Each number is 200 + 20 x the weight over the matrix's rms, rounded and kept within 0 to 999. Layers, rows and columns count from 0.

# down: layer 5 MLP down (transposed), 512x192, rms 0.0946, rows 269-279, columns 0-95
# gate: layer 5 MLP gate, 512x192, rms 0.0971, rows 270-280, columns 0-95
# up: layer 5 MLP up, 512x192, rms 0.0947, rows 270-280, columns 0-95
down269,191,218,212,213,186,217,230,175,215,219,192,198,204,213,208,178,201,152,173,197,190,205,192,205,202,220,202,206,223,210,165,184,170,200,198,196,192,169,244,200,232,227,173,234,168,231,190,190,228,191,186,163,180,178,211,216,188,202,178,188,237,178,192,204,200,195,209,183,199,188,227,193,193,172,182,195,229,203,199,222,206,253,189,198,190,196,215,201,217,213,188,179,214,224,184,198
gate270,192,181,198,205,184,207,206,170,222,203,173,238,185,189,212,204,249,231,199,183,205,238,230,183,203,238,182,171,176,188,224,173,236,187,198,198,170,195,200,212,172,182,189,226,193,199,164,206,229,189,235,239,205,183,166,196,173,231,185,193,218,176,190,199,203,186,188,213,197,154,188,174,221,192,208,188,189,179,172,183,193,199,186,178,192,210,238,199,199,186,201,210,200,189,197,199
up270,207,213,210,218,206,218,202,202,201,201,186,207,209,189,192,252,207,185,163,240,205,242,200,215,166,181,193,208,171,202,191,189,208,192,185,198,219,191,189,241,211,191,186,213,208,184,228,247,211,206,217,223,199,186,221,167,160,228,192,179,208,223,216,252,216,228,221,150,230,195,200,214,203,188,210,184,202,180,171,198,205,200,203,190,192,224,205,239,200,228,189,214,208,163,187,227
down270,199,209,231,212,215,192,184,202,175,199,168,202,238,201,205,222,160,202,167,218,218,165,182,225,239,194,182,182,168,184,201,182,245,189,195,260,178,190,188,214,228,178,203,205,176,161,181,256,215,183,205,159,177,208,245,189,208,222,200,216,226,210,196,163,204,181,211,222,211,201,213,205,200,185,217,187,196,194,188,217,201,207,198,189,222,208,191,212,226,229,211,197,183,243,203,187
gate271,195,217,209,196,196,206,217,185,224,195,200,212,164,172,192,233,197,199,216,206,208,180,215,195,161,188,222,206,233,227,194,186,167,193,214,190,214,188,192,172,205,190,204,181,193,206,205,200,234,185,197,225,197,189,218,191,174,217,236,180,206,208,178,232,219,206,190,179,187,199,190,223,207,221,187,190,196,228,214,137,202,180,210,233,189,215,187,227,197,172,188,214,213,213,187,177
up271,184,205,205,169,210,204,217,176,194,203,178,190,204,184,197,187,199,188,187,219,193,196,207,200,218,204,234,231,203,240,208,180,191,209,211,185,206,173,191,188,243,209,256,175,210,205,222,211,173,193,206,225,201,214,204,189,200,199,251,192,214,194,191,197,195,206,201,203,218,183,203,187,226,145,220,182,203,169,187,186,217,218,205,220,228,212,218,219,205,199,206,213,224,210,186,191
down271,208,205,188,190,233,214,190,211,140,225,190,219,209,201,146,208,196,186,247,191,194,169,161,171,182,203,185,204,178,186,202,245,202,154,192,195,159,176,181,202,192,229,197,203,194,225,212,172,237,205,218,183,198,195,157,216,203,175,181,183,221,195,157,222,206,198,204,194,172,192,217,227,178,173,191,217,231,203,203,211,170,197,202,215,191,202,212,173,225,210,193,176,181,181,207,190
gate272,211,214,209,186,200,200,184,214,239,195,209,200,196,205,199,179,254,189,211,234,186,213,190,198,179,218,192,200,218,202,220,234,231,195,211,185,211,157,223,218,206,194,173,196,185,217,206,202,169,204,195,205,207,210,209,238,235,230,171,213,204,238,233,206,216,203,206,191,213,147,186,192,222,174,202,193,203,239,186,191,174,199,214,185,199,217,202,169,173,237,187,183,205,220,171,235
up272,216,177,203,159,199,233,177,231,223,151,206,220,177,210,162,210,227,197,175,172,185,189,205,200,199,183,204,212,220,212,222,213,222,191,208,227,187,167,209,198,199,169,204,186,170,228,234,204,196,179,223,216,194,224,205,214,197,199,204,205,179,205,184,188,230,225,227,181,175,187,186,222,228,167,202,208,194,193,199,226,198,210,207,170,179,201,230,197,173,232,206,203,226,185,211,239
down272,236,174,240,225,197,211,187,207,184,230,237,231,208,192,207,197,187,180,170,199,215,225,216,218,247,213,184,199,223,203,225,211,198,213,193,210,165,198,212,201,201,190,206,192,207,172,200,187,220,211,178,192,195,178,219,203,185,224,181,170,183,193,199,224,204,237,188,198,214,221,184,176,183,200,203,179,173,229,216,193,210,174,229,178,187,198,204,195,197,217,192,278,200,183,188,216
gate273,227,196,184,212,212,229,210,208,226,212,188,223,185,160,199,231,212,215,182,207,203,191,202,208,187,185,231,214,211,184,214,189,215,246,190,201,190,225,194,181,223,214,197,145,196,213,199,184,196,206,174,203,185,189,192,250,198,188,184,213,201,213,184,185,215,183,196,221,198,205,180,190,225,199,210,210,221,216,220,216,179,209,197,239,195,181,222,179,222,193,193,198,198,181,176,171
up273,208,196,225,217,200,220,185,168,212,215,215,204,195,192,191,195,185,193,228,170,193,186,214,229,222,205,189,202,163,250,194,191,211,203,216,213,208,228,202,212,186,236,248,202,204,193,183,195,196,187,213,191,223,166,198,209,185,192,197,225,209,220,181,201,181,190,210,194,213,206,215,210,178,223,194,230,186,213,231,187,212,223,192,196,202,176,169,222,218,212,240,196,226,187,221,164
down273,203,179,210,185,181,183,186,198,182,229,184,219,177,197,187,233,213,194,225,216,215,181,192,178,189,204,155,200,198,184,151,204,186,223,233,197,201,200,178,185,210,233,244,207,200,186,222,228,186,244,177,226,141,193,179,222,212,202,235,201,190,234,200,184,159,214,171,171,195,194,184,199,228,217,185,204,180,218,189,190,200,209,221,207,187,210,205,180,177,180,213,174,209,191,158,212
gate274,207,199,186,213,212,167,192,198,210,196,185,192,187,235,211,187,217,161,181,197,237,194,260,186,181,200,191,184,213,212,197,186,207,186,228,212,209,213,209,225,197,173,174,190,184,223,180,258,200,208,200,152,235,184,186,199,193,220,208,204,215,209,167,204,224,177,205,223,209,183,211,195,173,187,209,214,229,168,200,188,200,195,216,161,216,195,192,209,203,226,175,215,194,208,202,196
up274,175,200,199,232,202,214,182,183,150,198,216,216,201,210,184,209,186,183,198,195,193,192,177,206,244,186,199,245,237,186,195,187,183,215,179,190,216,242,175,199,196,180,201,236,236,231,208,166,216,202,234,195,205,191,169,190,189,177,207,224,214,170,197,180,203,201,206,240,177,225,203,175,249,168,193,200,195,186,166,149,169,211,207,214,214,207,199,190,216,209,201,189,217,231,214,225
down274,232,243,209,227,202,229,232,195,223,196,207,229,199,195,168,194,149,181,191,173,214,224,202,229,203,169,192,187,211,164,185,202,197,223,193,187,206,225,225,220,223,198,188,219,248,207,171,213,225,190,246,178,185,178,206,206,209,180,189,216,182,206,187,177,205,242,183,238,204,203,224,215,230,196,171,185,194,234,166,189,201,209,203,201,183,215,230,210,172,195,184,156,239,197,229,180
gate275,222,195,182,232,182,202,195,225,195,191,212,216,210,203,226,216,174,181,190,181,211,213,200,167,197,162,174,167,230,210,188,182,207,178,211,192,225,190,206,186,252,216,151,204,202,192,185,188,192,203,206,219,230,225,217,188,179,214,195,173,181,199,183,214,214,207,194,206,188,162,234,210,192,225,219,233,182,174,187,203,222,206,196,226,175,221,200,241,199,171,218,208,190,195,210,204
up275,219,193,179,203,190,212,207,179,213,192,208,185,180,180,196,241,239,178,192,219,202,246,196,201,219,164,187,205,237,181,230,219,203,196,209,183,213,188,187,202,227,226,187,188,188,201,184,214,192,214,194,205,181,194,183,187,209,221,198,201,191,215,207,228,164,203,234,157,211,208,201,207,157,205,190,222,195,237,189,172,178,232,212,236,177,237,172,191,228,180,201,184,207,179,221,229
down275,155,149,213,197,239,204,212,184,207,206,190,201,192,203,183,202,190,188,207,200,236,192,190,185,214,200,188,188,205,235,216,200,166,209,178,187,189,241,262,185,145,194,209,199,222,177,189,196,208,201,162,204,184,229,213,212,206,215,178,210,191,190,212,220,206,193,227,215,247,173,231,211,241,201,164,209,196,208,223,222,204,193,160,221,185,179,192,188,214,187,217,209,201,190,226,192
gate276,185,205,185,196,198,183,175,186,238,188,217,200,189,219,197,234,183,186,238,217,230,163,168,208,227,211,208,209,171,147,186,184,165,208,220,217,207,186,213,193,194,213,206,214,166,198,157,193,191,175,210,201,199,230,186,180,218,181,208,209,204,207,198,207,177,213,223,194,206,169,200,149,187,231,192,183,196,211,175,201,170,167,174,167,196,207,179,176,214,193,217,214,221,192,172,177
up276,250,211,188,221,209,201,187,185,203,202,156,185,200,199,211,223,186,244,187,181,186,228,205,219,170,137,221,236,212,209,215,191,211,201,183,211,187,199,192,183,228,185,219,221,230,183,199,217,219,207,177,198,188,193,203,199,180,174,224,203,209,206,186,161,194,192,198,196,204,219,220,215,140,176,155,209,163,229,218,207,202,234,209,233,175,214,178,189,209,212,203,197,201,184,230,201
down276,234,198,212,168,219,203,201,188,220,216,160,176,184,205,193,191,189,194,226,203,225,220,192,205,185,209,181,212,218,224,219,210,208,200,173,177,178,206,209,193,195,225,217,199,202,240,224,201,220,222,149,193,177,214,182,208,196,205,200,209,196,187,191,167,186,224,231,182,187,211,171,212,185,171,200,216,211,196,232,197,207,251,212,208,205,206,197,220,207,189,233,144,194,196,258,246
gate277,191,176,219,214,184,185,168,217,225,180,232,223,207,215,215,233,183,215,162,154,194,173,194,211,222,167,202,197,222,208,159,218,176,234,201,217,207,247,193,193,208,192,183,193,189,225,199,182,179,232,240,196,199,185,186,213,217,185,187,194,199,209,193,207,198,189,228,206,187,194,228,216,179,187,189,229,187,214,209,169,181,169,203,233,188,196,217,228,214,180,175,196,184,208,180,169
up277,219,191,178,199,218,203,222,213,204,197,158,195,197,211,156,195,223,202,213,207,206,199,215,222,216,219,211,191,177,179,232,189,217,183,204,232,200,199,210,218,204,244,206,205,221,223,200,218,209,205,166,190,197,209,201,172,177,233,169,198,225,185,208,209,205,179,198,205,209,189,202,220,193,237,211,221,178,225,194,201,190,220,212,206,221,203,173,191,195,202,220,219,208,175,212,181
down277,240,216,187,208,218,228,192,209,212,220,189,198,186,192,193,175,219,194,182,211,226,211,191,189,200,202,196,201,176,225,198,206,186,187,172,152,190,185,199,216,215,181,203,221,209,219,189,179,193,160,171,229,206,242,193,242,194,210,221,187,198,194,193,214,199,196,167,195,237,181,182,215,204,190,192,200,215,161,193,222,223,222,219,225,201,203,222,198,182,184,206,197,211,196,226,197
gate278,226,224,201,205,218,180,211,206,217,208,236,202,234,210,214,229,228,220,204,193,177,184,211,228,201,189,183,213,199,200,187,196,204,218,212,183,161,181,212,224,215,168,184,229,204,169,213,184,217,208,204,198,203,235,216,188,218,149,220,183,203,259,220,177,192,209,205,222,200,180,183,226,226,214,188,202,201,210,205,210,212,198,201,144,180,186,204,195,223,172,223,200,198,209,215,199
up278,179,205,182,218,186,220,195,203,198,186,129,185,189,206,231,229,205,165,191,227,209,186,210,165,203,183,213,188,194,173,181,231,206,171,201,191,216,225,176,183,174,185,215,189,192,220,195,195,181,173,209,231,197,152,213,205,191,199,181,225,183,177,184,204,200,178,223,131,182,229,222,190,189,204,211,211,160,225,208,205,206,207,215,210,171,165,176,230,216,207,208,190,201,178,205,197
down278,214,278,181,200,222,234,219,192,212,209,171,153,201,228,216,188,206,160,209,222,199,225,198,211,227,177,190,207,197,203,198,188,179,209,158,206,213,221,205,182,201,205,204,173,211,199,178,199,201,182,204,201,213,206,179,196,179,201,190,220,176,198,182,199,195,207,185,182,202,183,198,153,192,247,214,235,210,204,199,195,224,233,205,216,184,207,182,186,222,199,194,159,211,205,174,227
gate279,231,202,196,176,196,172,204,196,177,170,190,183,212,195,200,210,184,197,178,209,205,222,208,200,193,223,188,246,187,191,226,206,210,223,201,182,182,210,225,223,210,189,199,209,227,207,213,199,204,184,191,201,195,187,197,181,142,219,238,208,216,268,203,201,223,233,171,198,203,196,212,193,209,213,213,171,240,222,188,215,204,168,183,222,179,192,216,212,168,180,195,226,194,209,217,195
up279,181,198,217,233,170,196,188,209,176,201,177,190,207,178,207,225,228,230,210,236,194,193,188,195,184,233,184,209,188,217,174,199,159,214,208,212,185,208,205,209,163,193,205,198,186,239,239,218,162,177,196,217,187,208,205,179,165,187,203,224,212,212,211,208,166,227,205,218,224,190,197,191,210,189,203,204,206,209,222,256,168,226,198,223,200,206,189,165,233,179,203,206,165,148,182,218
down279,207,177,204,187,214,201,208,204,211,205,196,234,209,213,155,177,193,215,238,222,189,187,192,211,193,192,221,202,235,201,203,159,194,199,203,191,169,197,239,188,210,186,238,189,207,212,153,159,204,211,197,175,218,176,204,203,186,217,195,183,171,199,179,181,206,207,179,195,169,206,227,233,221,229,207,194,197,219,216,192,210,190,204,209,231,208,195,197,163,186,182,230,223,195,184,207
gate280,232,208,189,187,202,212,213,224,206,185,192,199,235,205,214,210,183,222,214,170,203,219,222,196,214,190,235,176,197,191,176,182,204,193,161,205,189,168,214,194,193,218,180,215,161,190,192,192,215,171,179,238,194,172,174,251,173,213,174,193,216,206,218,223,221,187,204,191,161,205,193,193,200,226,201,206,205,195,197,201,193,175,204,212,189,195,196,225,207,213,166,212,181,185,197,225
up280,236,200,181,221,195,209,163,222,199,183,186,222,208,195,191,200,209,243,160,216,179,206,196,161,235,193,213,186,206,157,195,194,230,190,185,224,187,208,209,200,195,195,185,215,191,209,190,197,218,183,230,176,200,184,191,197,200,191,181,205,203,181,214,216,206,191,160,245,193,195,207,222,234,216,198,193,204,187,205,167,220,181,215,218,175,179,178,179,190,200,189,200,201,212,213,192